Weights of a small transformer language model.
Training: a variant of Muon for these matrices, 666M tokens, 10160 steps.
Each number is 500 + 25 x the weight over its row's rms, rounded and kept within 0 to 999. Layers, rows and columns count from 0. Numbers have three digits each. The size before them is the row's rms in percent of the matrix's.

# down: layer 9 MLP down (transposed), 1024x256, rms 0.0647, rows 85-137, columns 0-127
# up: layer 9 MLP up, 1024x256, rms 0.171, rows 86-137, columns 0-127
down85 129:487501459494474498482505512520454474499537496524503533528512445484472547534479554494468485489526452508511541514509459512508521474534493497489480500506505503505453456548494486508510524546489486503490505553548501454502468506513542491527473510499521499494473525484501443500472520526491506514510499513486522528492488445508482503524475495462524525522490537513483484494474542467470489478480
up86 121:542503546518480514482505576493504541528481520494497492588528505475467468475499507470508513491505497486501526522514499468503497495441484485480491493530507491487503454525523490562510486486466466513512458504527471516485464530515519463499492485546491534508530513490511490505541515527560505523462470513470450502513502499504477487498524496545456481486523490477513501496505493483514477511484
down86 110:507484484530485496491480485558527486473520501502508520434490483459560518527472469497480457456498502499506480498517517500520506497539502510458500529487473515527488524457519523471513492532513545518531539496490526464474530470519493505515502482504540528485469513542519504549453484516496500537523547507519541503521536515511521480482483516506548515513501479506484464493454514530510508468480
up87 032:521514546500506477539495488532490505503554492471516506455515511480526520522497487479533516498515458493481498498499472528462509523477548499433540526527517553527485487496496537516527522452509520514514461497501489503470529476523510488495521494481522494481537492477514496486476495498497537440449484494484488523480484480465538527513460469502488526538498488495491496514490492469540527507489
down87 027:475517460510471508482497466461491497495456500509489483534491503509459504528486537516491469490497521534545511533499533490536473479510458496566474491471497458472535518491512456495467502529519487505460489494499508468533438502471474519528478520507467491530452520523479516473515520496504476535536511488514505502562529532495463498515541512516494448463488476527538494485504513534473502495549
up88 074:471502475519517488504561486489512496498511486510513497508486443494483484503461474475489500488494530489483524487494524520484554489499445449483502521540491521547517486469467451469475508557512525531461496486492507514443508494510508579487513507510539456466484489506468501519508498470492522509499504512498475483475500451520439467480531497472478505511500524470501474465493513477515500468509
down88 072:487503514506471476472491474519474512518469532516483488519501528527538517581509482494496547492525470522497535452511539510523457463540519506544487516520504483527498496470509500517503450526472500491503496520492473471474526466518487489486540524545489523527469449509517501560530474533561479515492499515503546451493513509515528487482521484518499507516490437462509478535489522514554510514529
up89 130:466532506510552487542504477525508477516483522506522549468460485500466558505480488470490512508473439515474545501546485450473497493467485504493504504488524493497499487504457496483495478510437542524440536494508533467457529463480528508521492473497538499492502530456521490479491447543533501466486489508489516508528512501465479472523487530508507467493564525505511472506530514522478513428498
down89 130:529498476469491504498515513492520553530444501529544493544493537532460501540501513439493532469491509512526567498509477492502481462524496518513490515477496506480509479463463490573520482545470533509486517489487476499483521516511524524526517524457465447497484483489501510486482477541473512480470526540511482517486531506493511498506455510518514488486541541548478499511521490507488570514494
up90 133:558498459509524519529504506476485488520473511455493481530480519508473488567500482498490480468468526478515514488470474470494545536514495521467464511514498478525503516537507495466498513467519514489556498505544488438505489514467534485531458521509473559506532498497473505487484473534495497525442495511524503433514493534496458500525498507530535516459461507527479479476504508521525564505478
down90 134:512468445461505501514510511507530462491502489465481441527518510519513434521514473494560488492490544506504504479503473445506484481533534525500475476492499481499485514502475498501462457508505500508520522475510458442483513503494497524524494508479456509503482496529495497479503467469519494525546460504568464484501487504527502469585490523509529471496491537518455516506501487520469492486508
up91 055:490467567520510470502490461462537506515495530467532528479474509517492518464496488517495471491521487577465456509518509468533480474442442536469525469526544481503538503482486510524467509469529526514500484508439505486462500441483501553506466540492544502482483532486501515537498545474476459475487505491505519501471491482482523550476511491455521466477552471516479499508515498491506497520502
down91 056:463528480495497501509491491536481531519467468511513462448483485517496483458517496509523470508531522511460484508510502479502498496499516479489565520484460497505506519474468519529466491457493459528527475496562502451513547516521487455527507488517470504519505522497509497486508511509502494515530532484484520478481547540516490491480533485523516498496541463520478474499492506471458542525476
up92 137:476488511529472507514479506497488491468486494517502502518483473533506497500479527491538481504497501545511502476495494431499519515540527478481547499496487459501501497447475523478498523481493499528507475527520547498471509531457523499484495449526470474494536513544487494515518489490507505498530510506507480492489490507516505452486529548524546495492470511507518530493502547519455497525521
down92 129:509503514514460461480515546488483525513514529468478493541518525473484518528486524475526474512469520528516511514551500525509524463528527507479501500503494501491430496519465500490514463494513494502492503501510459522528480489495492462536515528491513498494488527519502513484478546509517506470514539498481515502513507487440488471521492458549523472455501520425491502495523568479471517525474
up93 096:516517497474536511478474496491510492485465513460452500526461468526503511506513530448461466474476490505461487482465483485526503499488488477522504520500519513503492465514520537489520526489464481611476533527502498552512504441474476498502546498493536508496489510498485479474480496467519487540478502494532445498506524489477454504512458518514523518519551481548498525500493523517507498463514
down93 097:476493497529483492488484472491506499444516464483498519475525474515503525512528489479501492538454463489520532502474478515517489522507476476513458495501467480475451475482477510504484459511502524500450537442519482493517493510541498491493470478493543544501457538461496514521496445532449516487503492499495519461495513498543443536501513525516489522492501504468536527518476507475500527487521
up94 130:516528534525491464499565462509468476505533526476488522478487553489476511490538494470535501475480528517483490463456497507482520507507552476510511490513463501527503487477526501515477469499493516492478514517523511532499480526487500526477495492501490512505536532499481532454507523502532476564479486503470540512492504480471473491505538525536511537530480449475502464510525524531489502486507
down94 119:505471484486448459524461516517495524512535505517520518488496484506522471495509537492487478488483481484483492443478477486479528488531502512474490526542493543488477500483465536514469527517509502499485514463514467517521480498551484519521461518501480511501493483556496521553495525514505515465490482451472436518499485510511520528505511537506504465483533484472492501542473483485449482514509
up95 061:482489462507477516508494479518454483498504469534499490529500486529481480481483508465524521550517508521567493513507536530515532533496479482507470483498498472519527477533483487502563488515511481544493477462475495535510513503548516482519544475521505521503492517501560488472462509476463503492494520516473529504508483532465432499484518540505474479462483502510486480530453451495483503501485
down95 056:522523526514524490513483457481482465526537509481529489501501515523453527493508506550478522450452510501484493558510492493499492466494476500489500528521548499523470521512513501514490452462489516453540522530532504480521496490490495525486536518471528482503484535507463501506524444517495553481496498496531465503531503534486497481537465482510527521516524483501471534475545520519505505478520
up96 121:457491506490513461439471553540465543472501477525508457507537513481503498495511481532517483528486526527532519452484514524542468491524515497470538502462526456536482513453477512476504512550465516493474517484509482517487506471567486481532480510500509502498525485517502501530475472538464487459480466497513449484471510510503513510505502521482552521524494489474503492504500479516486436484442
down96 129:494518497539563489530503522531488499514498503535502510464526500476474491490509477449513488491502531476527515495478519483556494492511516509478453498515477502522477526485501496523463526509490518492505533498480493446494474504481510538514462507477516495484525493495537481489482487494486487503501465461469539500481510514536513506568514492482520505482455520486478550474493503478468448472484
up97 047:505516485509488480479509517517521502478519531506450478527466505522470510484481454501453486519539529560490468502522493491506475484494506538504478534492566481507465542513479482458487489513519532513484485473477496517530488557488541511494568510519541527479530478503486509482473481480536506541504497504535477516509488481489513443487496501524478495501529559472463489500501516488501498514485
down97 045:481507490500510543451482495523497440471467462468512520488527477484536510521513507508554554501504494464495544546490476506518530511495488500488518489505482495532521483492505494566515525498533517459527502490493502434454499448478495526509453492472518475501510506480531507480525521492498513488471533497487526498544528562502499536513503521508451497501500453564518508506517485479504502492514
up98 072:469444514511486491483510509525528505519513488513538482476520516551479468548573509519522515452542513541541479523487473485513505476492506501516554489481505481471532548513498507486503507475525508516501508535484504466509492525526494515522499509539537482501482495522533481486474509536489501541480507509507565486542453508500502430480504580499494542507517508464502490477508496527514487494473
down98 069:542486487524552519512495541507486463482492501497505539499494489442494496480425485495482486515492498467499521474545520523498489504522499525471484554491508526541489478509458511482521504515493515474497511483521484518510516498469501484491488489509514506515497506486486481521523510480495522493508483527466442499493548436496490548453466439500522417514467488516464525490508478470470493512518
up99 049:541446480536483458519509510485524480506496518521487470447529501499521493521520510530580520498503533508492500483471474518465504482497517501536523493495553540478471532533506460470502468495465508497504502490501517519533538508498495518537512459533528508494455502520501469489470475500499506446493587538467525468506515488464479506514501493509458515495491532523490530543472480511497529470505
down99 042:506491490480508510467502479506481514506497499472491469524485506500472501484480485458448451537499487511514517517494544520491522533482498530472473512511454472555543475492491494513510496493495500493513514515503477504488473450530511501478490533476505511523516488491496573532529512519551484540477465458494476524530455498504530530538489537526548508508471483484518474483496495527513490529484
up100 136:455540531467491537512483493500476479499438503504458504520500489509468492488481498519481498482502447498504476524482540517536483506503507532533518498503484497496438508532512490496512479550507520472513500520508530521490548473524485508498501494516480497541521502502494499454497524483477474525497540522505480490513496494466534560485501460511544548493503492510492516496474514484527485476493
down100 128:487447521485451505503526483491512467489516516526556475495541499530492506478474492493533452477519464522462483512534513525503493483490496514477502486498538524490489448544535530501529482501530516491507460532508522543504472515498544541477491505506508444476522492502493511511510484488480529523508491458480483504509461513503463541475493521504493478529528506504517465539509484509496453464512
up101 049:510525483520498493468547484468478494465509516472540519522510521514506476506511502513540481471445506478486553455474516495493482501520534480525455540492496522504483496472464498519495503490479527517479467511506481494507533515481507511522484467542523527501526465536465453475465514518517513524490511530486445463497485507523519466531500496522512520490468469497486485499521485516530551457501
down101 046:511513515505510497506472510537507492501483497532474488451476475501509513494462513492464511526539506523509514508542474475476478512491467518523546505499508438483515510519498533507477509517523445519485521483456495495501480510482508534487514550498496457497476512511529517492509476490502492490513453475551522529460540490467491530511521498494480478476530543493475514484474535437482462549472
up102 140:475532504525540516517529465506510452509560533500481517523462570498501526497509482517476488492511527495509524504518464489486503498510536503501511529493523545493515520492465480496511485460495515477547547457522505497460503519492470472518505529527464485506487490543499480491476491531527481536550501505510476487511499508477480458459442548491525514475481510504523499505513547502481510509484
down102 137:525496522469496542521483442502497530460502502512508499467501486518539477485459504505485509511476502507468494535521500480500495503521490503511521496442480483494507479512533519485514508477518508529525559471545540460508544493520461511542489522492458526488506474502442463495514502477504462485555531533555499486513507543566427561500471518480503548482521494493518490507473518535490532527450
up103 070:488504506573504497497511508520519475511496497511538466466490503528508500490526474561522536470518492485483546491512505482481479516545478536476489521525548493552538544523482442486521534487520492498464563546528507532503483509513514490469510494504487473484496467504482523502550542533507501504485483463481537511493512507509488507458465523529503533515482536505510506540520487495522518466510
down103 072:526533513483498554472490482533522534503500526505495456531502489486525506503494547472505534499507471467509548515529501487473528522482527521498510481483477521491507492476473484496486495469499449484554501464523551517522478531471461481528445472515508465519511485515499526503489489507505461526496447510513486527481495489488526509510489487504501506510528506534464424490505497490539542525516
up104 044:510524550471536484487534526511493473505552515492508487473498514507526478527474505477537548565476499461437521545510486491472470490523509478479469505537498493531488532496489505515505480498454491502464506520490547485505492469450502494525465479551501516496499465487459535518490520500490484459450516478490527492531458504496536488471463488511497503521504535479497459501526546453526527461471
down104 043:456467445485473503494488446483511554466471534529488522537512480502493489485546515472461462462521533530547501477559500515493510497503518514471536462493509488457528443452492521537515492550551480499473487494511475508468487500520519497481475478453504489534505474528491475477527529476555497475510498462507491513432526505465459528556544516510496508482507478516527509489499447486501489520565
up105 126:467484467506537489475517526507522450506461526500518472471497512510460517451508497454502544532568504524453498548498530456512538515492514522500473507490488514499499510490513532494495523466496537467463513458511496481472506503468496448514496472537471483529520530486450479499523495518528507527470471507500547538547469505491472520504475545538510479512503517488478466464516521473497493534520
down105 127:452485496512516491515519511500489510532485534521498484493497500546440504521499506487457494536504476502497497563490472515528553466533523458473510455520524520489505531502473471552468507492477511466487484479490529497499493532540504496498513502481478489484500451482504504505516493487480472463505519518495427513522474483462486491544493517510477568507509477518466483462484517506474508486520
up106 069:485541517550541543495517465495518493484513487472476524495485482460462496514469458490528473511473476547542528506531544477489499532540509504466459489513532515475502486510535444524525460491451532512519503475536560503491490480498490517532503465473511432494499510540486520513495531493483504478507492463523507504532504500521525509492504497497526519483474540543471502511518527478497507485537
down106 069:500463506482426482461458515479526539487500508499460507503520521502552544502480462517492487532510551487429542511484489459500481467467477484496515488520504495510529500552516499493498471505484484500522504530492476508524483497505488513533515518480471493499511541501482457502444505483493502502480503513497459480505498483490529512457496486488493500519547516519503510527472447555541449508504
up107 061:504511489489499493501474522494505525457496526496494506538540525519516491492454473406481524508509449474522498540479482525517492498480498512478533541507497471501567500490511551506558487503467469479504477510482521515501509512507487496530510527469509482446484551479530485455509487493492437554515533492495497522504505486475480513515540492483498490479495496512540506515476525541527508511476
down107 056:519510536520521530515522475490510484537477469477549502486481441475520544498487516560477520501477511517510532493502508489507514487537475527489473446542512527503446509501496471463447493519502516506478473484480517491494513497461504479489469524514465493493499475511444545504471517498502549473526500513499486465485496497527520519502445507525475490504513483507459496461549509485488479490493
up108 084:536511536493508469485519512510506518508506519525502515447494456481493498453494474514510510534524483470532519486498477474487507516491467498475492486526495493521502492498524455564506473501514503499507500516509548502458503496519508501467434498466487494501485519481515524452509461516505499478508458506500491518486500538497488503482540507519509505501499496491479509479488472519488564520497
down108 081:530499509455507491522510525500519486486525535482512468536531457517516496562467553537482460496506478533466490482542537530507482476543538498517493505491531463499490544506505455489479511542527515507466515519517466498528480525472558491484526469542504521490455499500507508511516511539508449509493519460508522524499487489514548491519486510486502489467511446533494448518524512480530522470458
up109 130:542505490492464463495496463446512522492606543515484496481471525505475560511534520517514512484499498508510550487499500505524484480516484540481502500489530469485493525503510499517510541521488484495536531482496479545518465525489495452542490503493477509500480499493509510542486503511466493537490523506520477520477497482482460505489491469480545522455495486530515505533487472497503488439500
down109 125:474527482497475479552544533496489515559494501508506479504506522477533500452479457483513518506494456497493463492507473519511515482541479496516487513500497504505474471496483547531519513496519468468501487474480558495510549493490513535488516475513522454490516504454519540506474485487490474501539500447457543504523454476510466515508479462531512485513531495512480519474509485466522524496541
up110 144:499494507511515481548472494513466505511476501475480550478487466493497493501474516528466489456522506542535479481499529516489495496528482520529502503496526516415503453505479498504528549475473502528472505478494506496520521514470473462517476482508492540486524518494504524554537540492482474514486544478499501536472546483521523498520515503505483496499480483474461482516517500527472544476521
down110 138:485550478435498500511500500518488551547519493507513476481513542494487501466509511469547492533506518542464543489477492512515528485492461486511489485520507494492500467482470524514540475463511509512505499487491562466484509492516516520495502512468543481522474480498489480449509519480502528478499534497541482500550475492467463527488479572527500493516470504545526521446462521505509497522483
up111 042:484473497459490487477447483505505509489509489544528472460500483509480528480514479533564507487460507466491479483511487494492480514474464490512506516479477512481501495523488459492451469492455509497510499472504501516503484495447496471542486483519530491502502524506480492450472484474495530491464487503450476482475477497481482430521513456476470480450523482494468450450520475484471540465542
down111 039:542540496532524496470541523499490504491510494510481497538502518477529494525505502471420501507526491508533535493489524517509498481526534485490496523507528495505497499444507538491507540500531494498496463515504529515483510515525512522477508493483491487467497491505521506490552473538506464501570521492547503485500494487502519531500472491501508499503451521540550547531483525519493461525443
up112 081:530468515517472528498536513487508471497523527444486485464459493481512493476498486500504497527463492509506533512494499487505526452520482485519486485533480507503430531522481483562502493482447461514447516502502518495491477492495499486469529550489475528525518500498501559517461488516498500479528469433485474507528487524480480491517544517491482484512476505505533523486516530519443518490485
down112 081:504452520512545484519501502503501518509506522511507519475506457512461463499482557481493479492495447485516484528480544474495501493518477493485492526513493529531509515505489517537502526520497499534524452441519503484490469478503505501456486507523545435484516484480524556520538472488511521492517476434455465438537451479495518499509461480468523480522475536491405497520508522499533500490530
up113 140:512482482512530496478499525497521456498541515532491514480479486479486509514513498449500568484514509502481457524481500534479493481470520544514472484543481506493500530535505529467483523493458523498506531567540523507507562499516499503484510540458465535525469515473504506517490512482523475499504440532496452503514528509499530525520504505480486506537507517478483518542538478546493526542536
down113 137:541488491498509515487435479519483509521491475548502532496503480470502515504507474495507502491500506505508533487513472525511482494511496475475470518541514539498478507512461495506471573479547446472519503489497462495481498473485509507514529480485474487497490487508465456500483502467487493482443464467470486518535527515510447542505500476520485450534499566472506510476487526511509542465471
up114 117:479514511528545528485502520516506521511520507496482512508493529472479512484500498456481504496495550497460486501487475483491510507504500484478499507534526507518481501480464504526535498480471514487474499470522484453495496512512569491526519501484485530534478505444460502492469466504499482521500479518515524517533519481498495470514497538488515501498476470502480522480472550452495487544497
down114 115:518482486519556489527507521498519486506488528513519468488447450484534478518470517502512445504535491490485465501491527501544508486526479527483487509527518507521471490499499520494557456503514518450513474515539501547455507455522540524508518470494494491496474529494468498507506479516509510553473497493448509499475540490511477516481497492494499501510518547509492480488497501475483469519499
up115 044:456536482504499536513502484499466525468538523458511514522492480471462488529450485434541482524486518472508488497493547506547540474432458474506504530493499479474495499487511512496491481516490542482494471498464505490516498484466485523500536444479515499496519509520515521511536508514500497516503535508494464516497520472494516460545530501492475454490481486505530457473542494492480486493486
down115 038:509462507472520468454496498528524480479471527536500470501493523518556485498527520567468538503513489534488489510524493516456472494551528524458501486530552518521499480533501501509485490514501454516504509487516503538494495513492504478485480526495463476465486491497452490487463425497487498487495453476482535489460524517528507502472474483496489504518530493489499507520416497471523527566516
up116 129:542456497495479443506539548488524476461486472543470420540515439523518469474484480493505497493515511452535529480517510491486489474510513501498469535519488514483488521516539480477481523517520486529515481494527516446474473544463553508523484510512502524508459500515561467497479534549479518482540496472490513512495481489499510489461547489546491476529468478482490499503529491501505564497515
down116 115:511568506542522490533531464450505526503518490516525515483501506494441478504536492496513484497488499498480517568477539510532507532501510510460517494464456458477493502482503491517463451511509495464510511486502480484484526480513484521498549543491479486489488505534499502480509488517485496530517496522492461524541512514503498476515514518508472537523525534487529496489470510482482519515488
up117 037:505507499509484557494495544534501521489494465492536500559462513521490498465491435507511493518490511535522481486510513455506488459472452516531521463497479489448469523492535511476496485554519493498476521504504525490508519502515499521490511509506479492539494461516501511474525484502546496522524497503520474462488507492504512486509531478522538468482475470474469471526527519531506483488458
down117 033:474467489500513485510489492493487454495481511516459542426509490456501513564512578495519524510483500457462487530514465484467497543491557504513480518515509505504529484546490493542503485471498508480542498496511475500487499489494474491498508458483503466478504515484509469508487467493470489478477508513502511549491481494490518518506477526473452515508529532498515493495475496478517527507512
up118 134:494503507505532462486463494505488490427516516521495478485499501506497499510510528508501465474500471524548505518550526497527563468498473499529521456471529476461519518463490487481497484503476541480504465516533474473552502521500549505543499500511451518518492464530481507506496502550485461487519520491530462521509534516501490523491500514523467462510494519542469454491510529533504511495488
down118 136:492512478501485511505478508473464483480460477537508496486535545463500515491534499482498483497530442472527497478468493517513509528462489514484524518473478514502524485512560522478531464503555509476455486483490507474451497466526525495508492491494524490465484499523524499485516478495499496517465526506510543492522530484556532495475492517511547494520499476542486484480542473480514513523418
up119 064:490500496544486465509455533466500482470504470501498536508523519540483486447486476546515513518484504515531494503493481492541513534503489430534503505490475525513499500484489512512517504486503497436470541528519514457535497502493522485561490480503449464488477509494464511509519484497478487490513500518453493522500492505492503533522472482509509483477524445475490482470550496545503540484512
down119 061:445465500513496536480548478553473521524497570537485495474467488500488493506567516478539491457484454508517443547535460504520532481539498498490502517509498486497505465500507502493537473504512483518451506501470420501497514485450529490446499482447485508491499475458543488505459503521491518525473496517524509516515518466516527478481513522493464513513505485496482524523512520503508503515449
up120 128:523489541478445524477480493482499530528555504509478532528531445526477476508511464493511495512526474494511525530514503527469521506482496463507494480499470486492496516469512537504509491479523543489521454503504501477564474514502510519498492518480512488471460481494485529492477478517478498476553497518521451536505520455527492458500508514528490500578528500498533455476436520512507509491499
down120 133:497514517503510482527482466516495545521472474485451518479498501569445518467518526489493481522533538485528486496483467520507525525518483531507495462502518458492459457462523483484507457495499498495512479483478480530488508516534468501494516527508455480484504508526473499486484486535501489488509536516537491550461479455497511505483469511511511445495515514470511521498473419500510493526454
up121 132:523522478501525472493512550508497477518487485510529464521511467453510513493470481536514527487505496513481515466484510536533520480476525500502535509516485496489482495499510526536536530463514448524532530486479520523491487479499520499495524525519482541509500528520535492523505508467479495539499520538534480438466490506491479479482509480540474489520509494512503482506504480467503521505480
down121 130:498440468531479503491501564553539543484522520506542495503529543506499522463478468486494514514553462503499494500512478475455500508483446522522469486513459489487482492456524508489530499512461540521506480485465475504531518534488534514501486460501518472468517487480516518500499484508504514510509519445523480487526482495515506485452491495501514505491511520484482512519546474474545510518439
up122 115:535538500522466499534472471506508520500520487503468480509480511510501463467482460458491526470481480487484534519482479555473490453450509513486481469481503499457483504467438507472500519485480544496479473489511458536495458502505493498489516535467525542473528541494537495516516509475497484514535483446461475484503477471534472483501504479485478529514474499493524501505455463507521536497528
down122 117:491491506488484517531487514553486541472516469526550499486510503488505462500534484520479521503530527520498494480525489517496503498481517498511534497534502464529541525514522462528472444501495511521529503489503508508500477487510562551473493497515503456494494491487495545461467510524485490507461509532523492535513486560507466537504447496505536528474526494525487545459513546523483498490477
up123 094:530490512496486522451476510505518489502532475494494491497539528497523501488486530500473481519475478489508487479468538549486483478522492464465500495541516494509479505502488487500472531492471480544492466501486536550477497503509509507500520514525479482489489477463555492487476535500476538489523511471479469491494554508470525492486461498466481538499468525519502447491491555507466527496500
down123 096:468470495486515526489512512484531497489486492521495495518520534507520539545509491483505480517525504513480522528512499515473545519494493451496491484516509468506506488461482487506527498504473501538449509504515523508508545483496461456469513512497511520512489499531514500521497503499473431448458529566527477475504491450525512517539499434487478474468507544494478528460489506513512461507515
up124 134:530504466503495481506543497515502535512481484518491487502485508488508519493510491487497511503477533529515510486481495506480477503511466471459495563490534527458484485498530501544491503557522503501506487463488497507506473496479505502482479538490520484500521543464550479497480532495507488490543488509507515481541469465457458474478475548462507492481530520474514518467478517494484462548501
down124 136:471448496501493531490488549509493496493478486474493489468528502502584523505514467506493478515527472459479459497537505495493513560543481500504484529468488515528473481535572446542497479491481488494502512462513491546520483477519525484518481494499519520467553490505504510509529479476517493453509543488514537516475492520492457494491521512488464506511510472530500517501554509483524512521483
up125 119:529518491504471568494463493494500530504484539459530514521505432512499492544522492454553512465487508519491469487502480502477497551492507462483488513482509504472500483517531471494523505510484503483542509556524512496506468523453538453502526533496492523488508493481523507499531528480520536509490519439499490491552471504471525507486487489504533515487490515508480494481462505519507494499486
down125 124:560520469501464533511499495458529520477485475487528521517520500473564477498513498480488527479522512488481470519485491501510501485535517522490497544534502496448523454504488565493520476554505483485511548494515501528551504489517505522494475501483512501504477477482517482481510518506490480475522506461497515523509441500507477505447481496463485481509487533502491466498516485482551459507474
up126 035:525520512488521505479471464542491468491562493449492481523547484485507495475473499485459467520542529462460496539500490485505482534541458471466485500496530500500494536475487545485453504493510483498496486520536510528521478555475518527501506526485519520498519500509505485463512568513541491492452497518473465498521506480489559522486497514461482474478532533508536483502496534496513499489528
down126 031:483505496545498518500489515491521525478469522555492528510463499508494488514528465533516501480482493520531528450497486511485507480479520557562511490488494468510489461533488464520526470542505566485505462494485515486499524474559520458492461495516466526505485494522480520530492424499469534503535493479516526517511475544478470486538511527511534516515486498491463481500513508500499475533493
up127 149:538533478527501479492483528465472497564495513512461483498486491546491474498511512487517470489463467513495473513504516482457543479497458456494503480500509466510484528507504482542491548493497486468526478476538526517538539497507510494542561504494551485489507502508510493540513492492501488507533561490489475500549522484488480497511549486503489497517511505500480484548513507483455540429506
down127 141:505468556513477534569473498514505527464497462528529510476514460425545543489486499493513498504560547524480466481505509493546508506522506524498525516510469484482494506476504568502502494524538494475504495510472514469511539480536520487542497476505462506461489521529480519502499506475514481477492471456425501512507467500486512512495499504508523508493526481523502500485508496462485486506502
up128 070:517479469492493497465469505472528552482510535484515498468544464483478480493475438493455509504483514470511479493479464516520511503500519455527484510468507495462458533497512440479499528495520472486471482479478489461523485496501561493488488555513480490512504439484519539525489514519458488502506474543499532484515534544505540493486512542450535486536510473528502488499462471508453527482457
down128 071:553524478511525484538474508499487513524467517542522497557506490497485510494465471558515530497484486471487496477493480501524492528535489475546471480477482510514491492476504499514495531513486525541543495474511494490542482516523500485531449557508561508529462502544497497518496564463508522522471470538485501478532518490488487486485528512485490529479506509497461481511515474471495486499476
up129 044:546522504492525498496523493551492478494539517475511439551554516525525543485480538475490515504514507497467527468482555466524489512485489492437485523528541511463493509489479478506531490500543538507523505519511485524470504510477538524511527472488506524528518541493512502484500529470526470501457541504468516467516462482489565459539513493508488506538521502529514505516454504484511463526467
down129 043:454486455492535502507496487476480531492495469520505588493486486502528462469490475467529468503518460504506509513507462517499509517507525528523492501481469468520496506518509501503464496548492495525471502499474501501539461495483485450477467479495465477503458436506458499514492476513492550491505505508468507531466536525486485545543481523549485484475489529449478488488488507474490490510543
up130 129:496509503540486504483503526505521533500484471490525493482483486476495520441504523553485538491502497510505438502515502517496476493517511468492515494487507470482499509486470493537524485504547472528462482460503512476527486531503487525490508483525503497485504497534529467459452494503467504445464475506475493531523523470550481484465488479499475504501492515471478516462470495500503504496503
down130 131:518493471533465478528475455482516507491498554551529470483491518473479542500542508517519515510491517520555509546525466463488447496531479517496494493476554485469445469449473515498490471494464468581472517510536481508480511515509496522474543498528502517456528483488503521482508502462528492456500473462566466490469486491520527486485479495493476464466516507593439501486519483522502485510512
up131 127:499479494485511468489497520499533533500503503508485494506418522488517501469539506543498452493484492528537512543508548487500488476479525488513491460483484482515496462516507532511500525480521521458458479492493528512470460498551493507525479491509527519474511513508501497438517468498508495495506485515480440523559483508495467469457496494527530519534479515486484506534509513507497481486511
down131 125:474514533486502487518502510487498475482530511528491508538528494482488538488441518468474481512463471505473487490463495493499533460487477504469489496547502497485454489471516504537487508475540496466501452511525468489526461491563470519508445504495494479541506536486485553469503523479492494494503464458505476478499541510500504496512487488513512502483477470518519481541514478481538527506475
up132 058:480501469477540476488479464458524483512465504559487511535466485531468490490478473535496496457452501492496468492484507495501488507527471542501471513519467484466494494451538496488522531473524500507481524508493481544519469478504521517492547457468490503515481474494497480545481522563494503518499508520506518450501533494482528493458484495447497487540509450491487496481502497462510514507490
down132 060:512494494501505510529528541485506511501542502468500450505505521510523499482477490510485556492495457475486473521455503516468514516510507508558470495511478508462507499527557508493521503516475507538490468465501520515473499488471552529520523515492547526471513475499515463504494495492535511520486462518466472500548512470480486535453488488498468498511570471529498487526488463527532492487503
up133 126:508522481467462498498518527515457465512541517507491479553492525503492508487499476516540505481515514493503546503540481493497508558478456481459485526444482500480524513505484516473444485442457497523506501520520488535530515482495516492462527493497481524474439490477483493510477498494470549523526467508480502492528517471466487493432453501482469503530508491465492491550480487504517509499506
down133 125:494537511484539505529517508494523513474486464501468482502530490459500537532536539477534461506491587481539464485527527518487498527476496535477524530538530484474562529497538485504462497528492512473503524502503494526496527501543515489532477503480513511507495460483492487492495509486494493444484522496505488486492495535508505478522543519518483511508469452512525506489499536497487545548482
up134 134:526491460481501506503539486472517489519478514527553488543533494491549519487503478538529481521472496516491535478461463490486500498492498518527500518565514464492541509500474526506499480469541505467487502468494498502490512524540506505517497431560513505445505516500506529482507486505447530479464473474496536483525528490487531448472465483499480520494475471553525480510483488487531510498492
down134 127:505513486515502466544513507454522532528496468500460544553493472490481526529492544534488499500501520518497491508501487510525466529508503488487507471510502548488479527476488509496491484548535501512539507503518514525499485494483486473494460491521510517480468540518504522497527528500459448530472461480480486503511494496511511550484541531478506538518510498522500511491457515509490476534492
up135 117:529528517503487493431473482433491537547472542472518518473488499492491493525506466513463527520540526524504465493513499510490510518481510472521528432504494508548509475542491487464514523458494477516524526520493472516536491461541523487535537511521521483486483511496518498497464511467544476510483488520510550507479488488534512479479463536499489531506508487472489509496497516515507523452517
down135 119:544509501503495484492523495486497474490426554455489497496515475488492484524491535529546537507507519495510517487572516523476492538492559479517486490532506553502473510495505507504488500470510484517468493475453483489462492501517490504536530486512453502505523524485469517487498515516498476504487531465472551475524486469488521501491501520504475481475501491501506518503506474487495509539479
up136 143:458489493510519499450437487528498479515498508515477466530461479517515512492479503485466524498524477501526510524480498481491448469483518506523485491484548523510469530452486507489488490538523513512530519532467500511531489467498529492533497501559480525562446486525498549526489511500482504540496449495529521500519509446508475527459495487486551458513493492500537525479516460543525511504499
down136 152:495462491507510488500476535535545488508548515472533509514566493496540483499498482481520496515559535481550471542540488497522509486480539500501511516467504483482516514484477504511537481500510518498536492550505482486488470461473540488548473510517496455529485479554517521547532481513463522536503496496525504552511482501500479502501479475469530489522534518468478518501463536518556484494457
up137 084:516505504532457476554484508491521480501508523475510464493437506518527462502498525506534515530478525460528511446505497521507472489489508473480520483491506499490545497511505480483472505462514500502463494482521558506448452475526542533462443508540508502504485529478515536504516484507530450502472523533530457514488529475513467481511540509504532486480484485490478530508492544490506508539444
down137 087:500541517511497478524429526485492470502492475493497533523490492497459523506546514468500486499514406467515500488486531454507465495496514509498518504491532511487487503528487510487498487487508540461516508500523494501471493496477496496515462469501497513487497458523528500499496478471482490505443531508476500514535518474503517537513485527490544458488480471486519541507494535482488432459503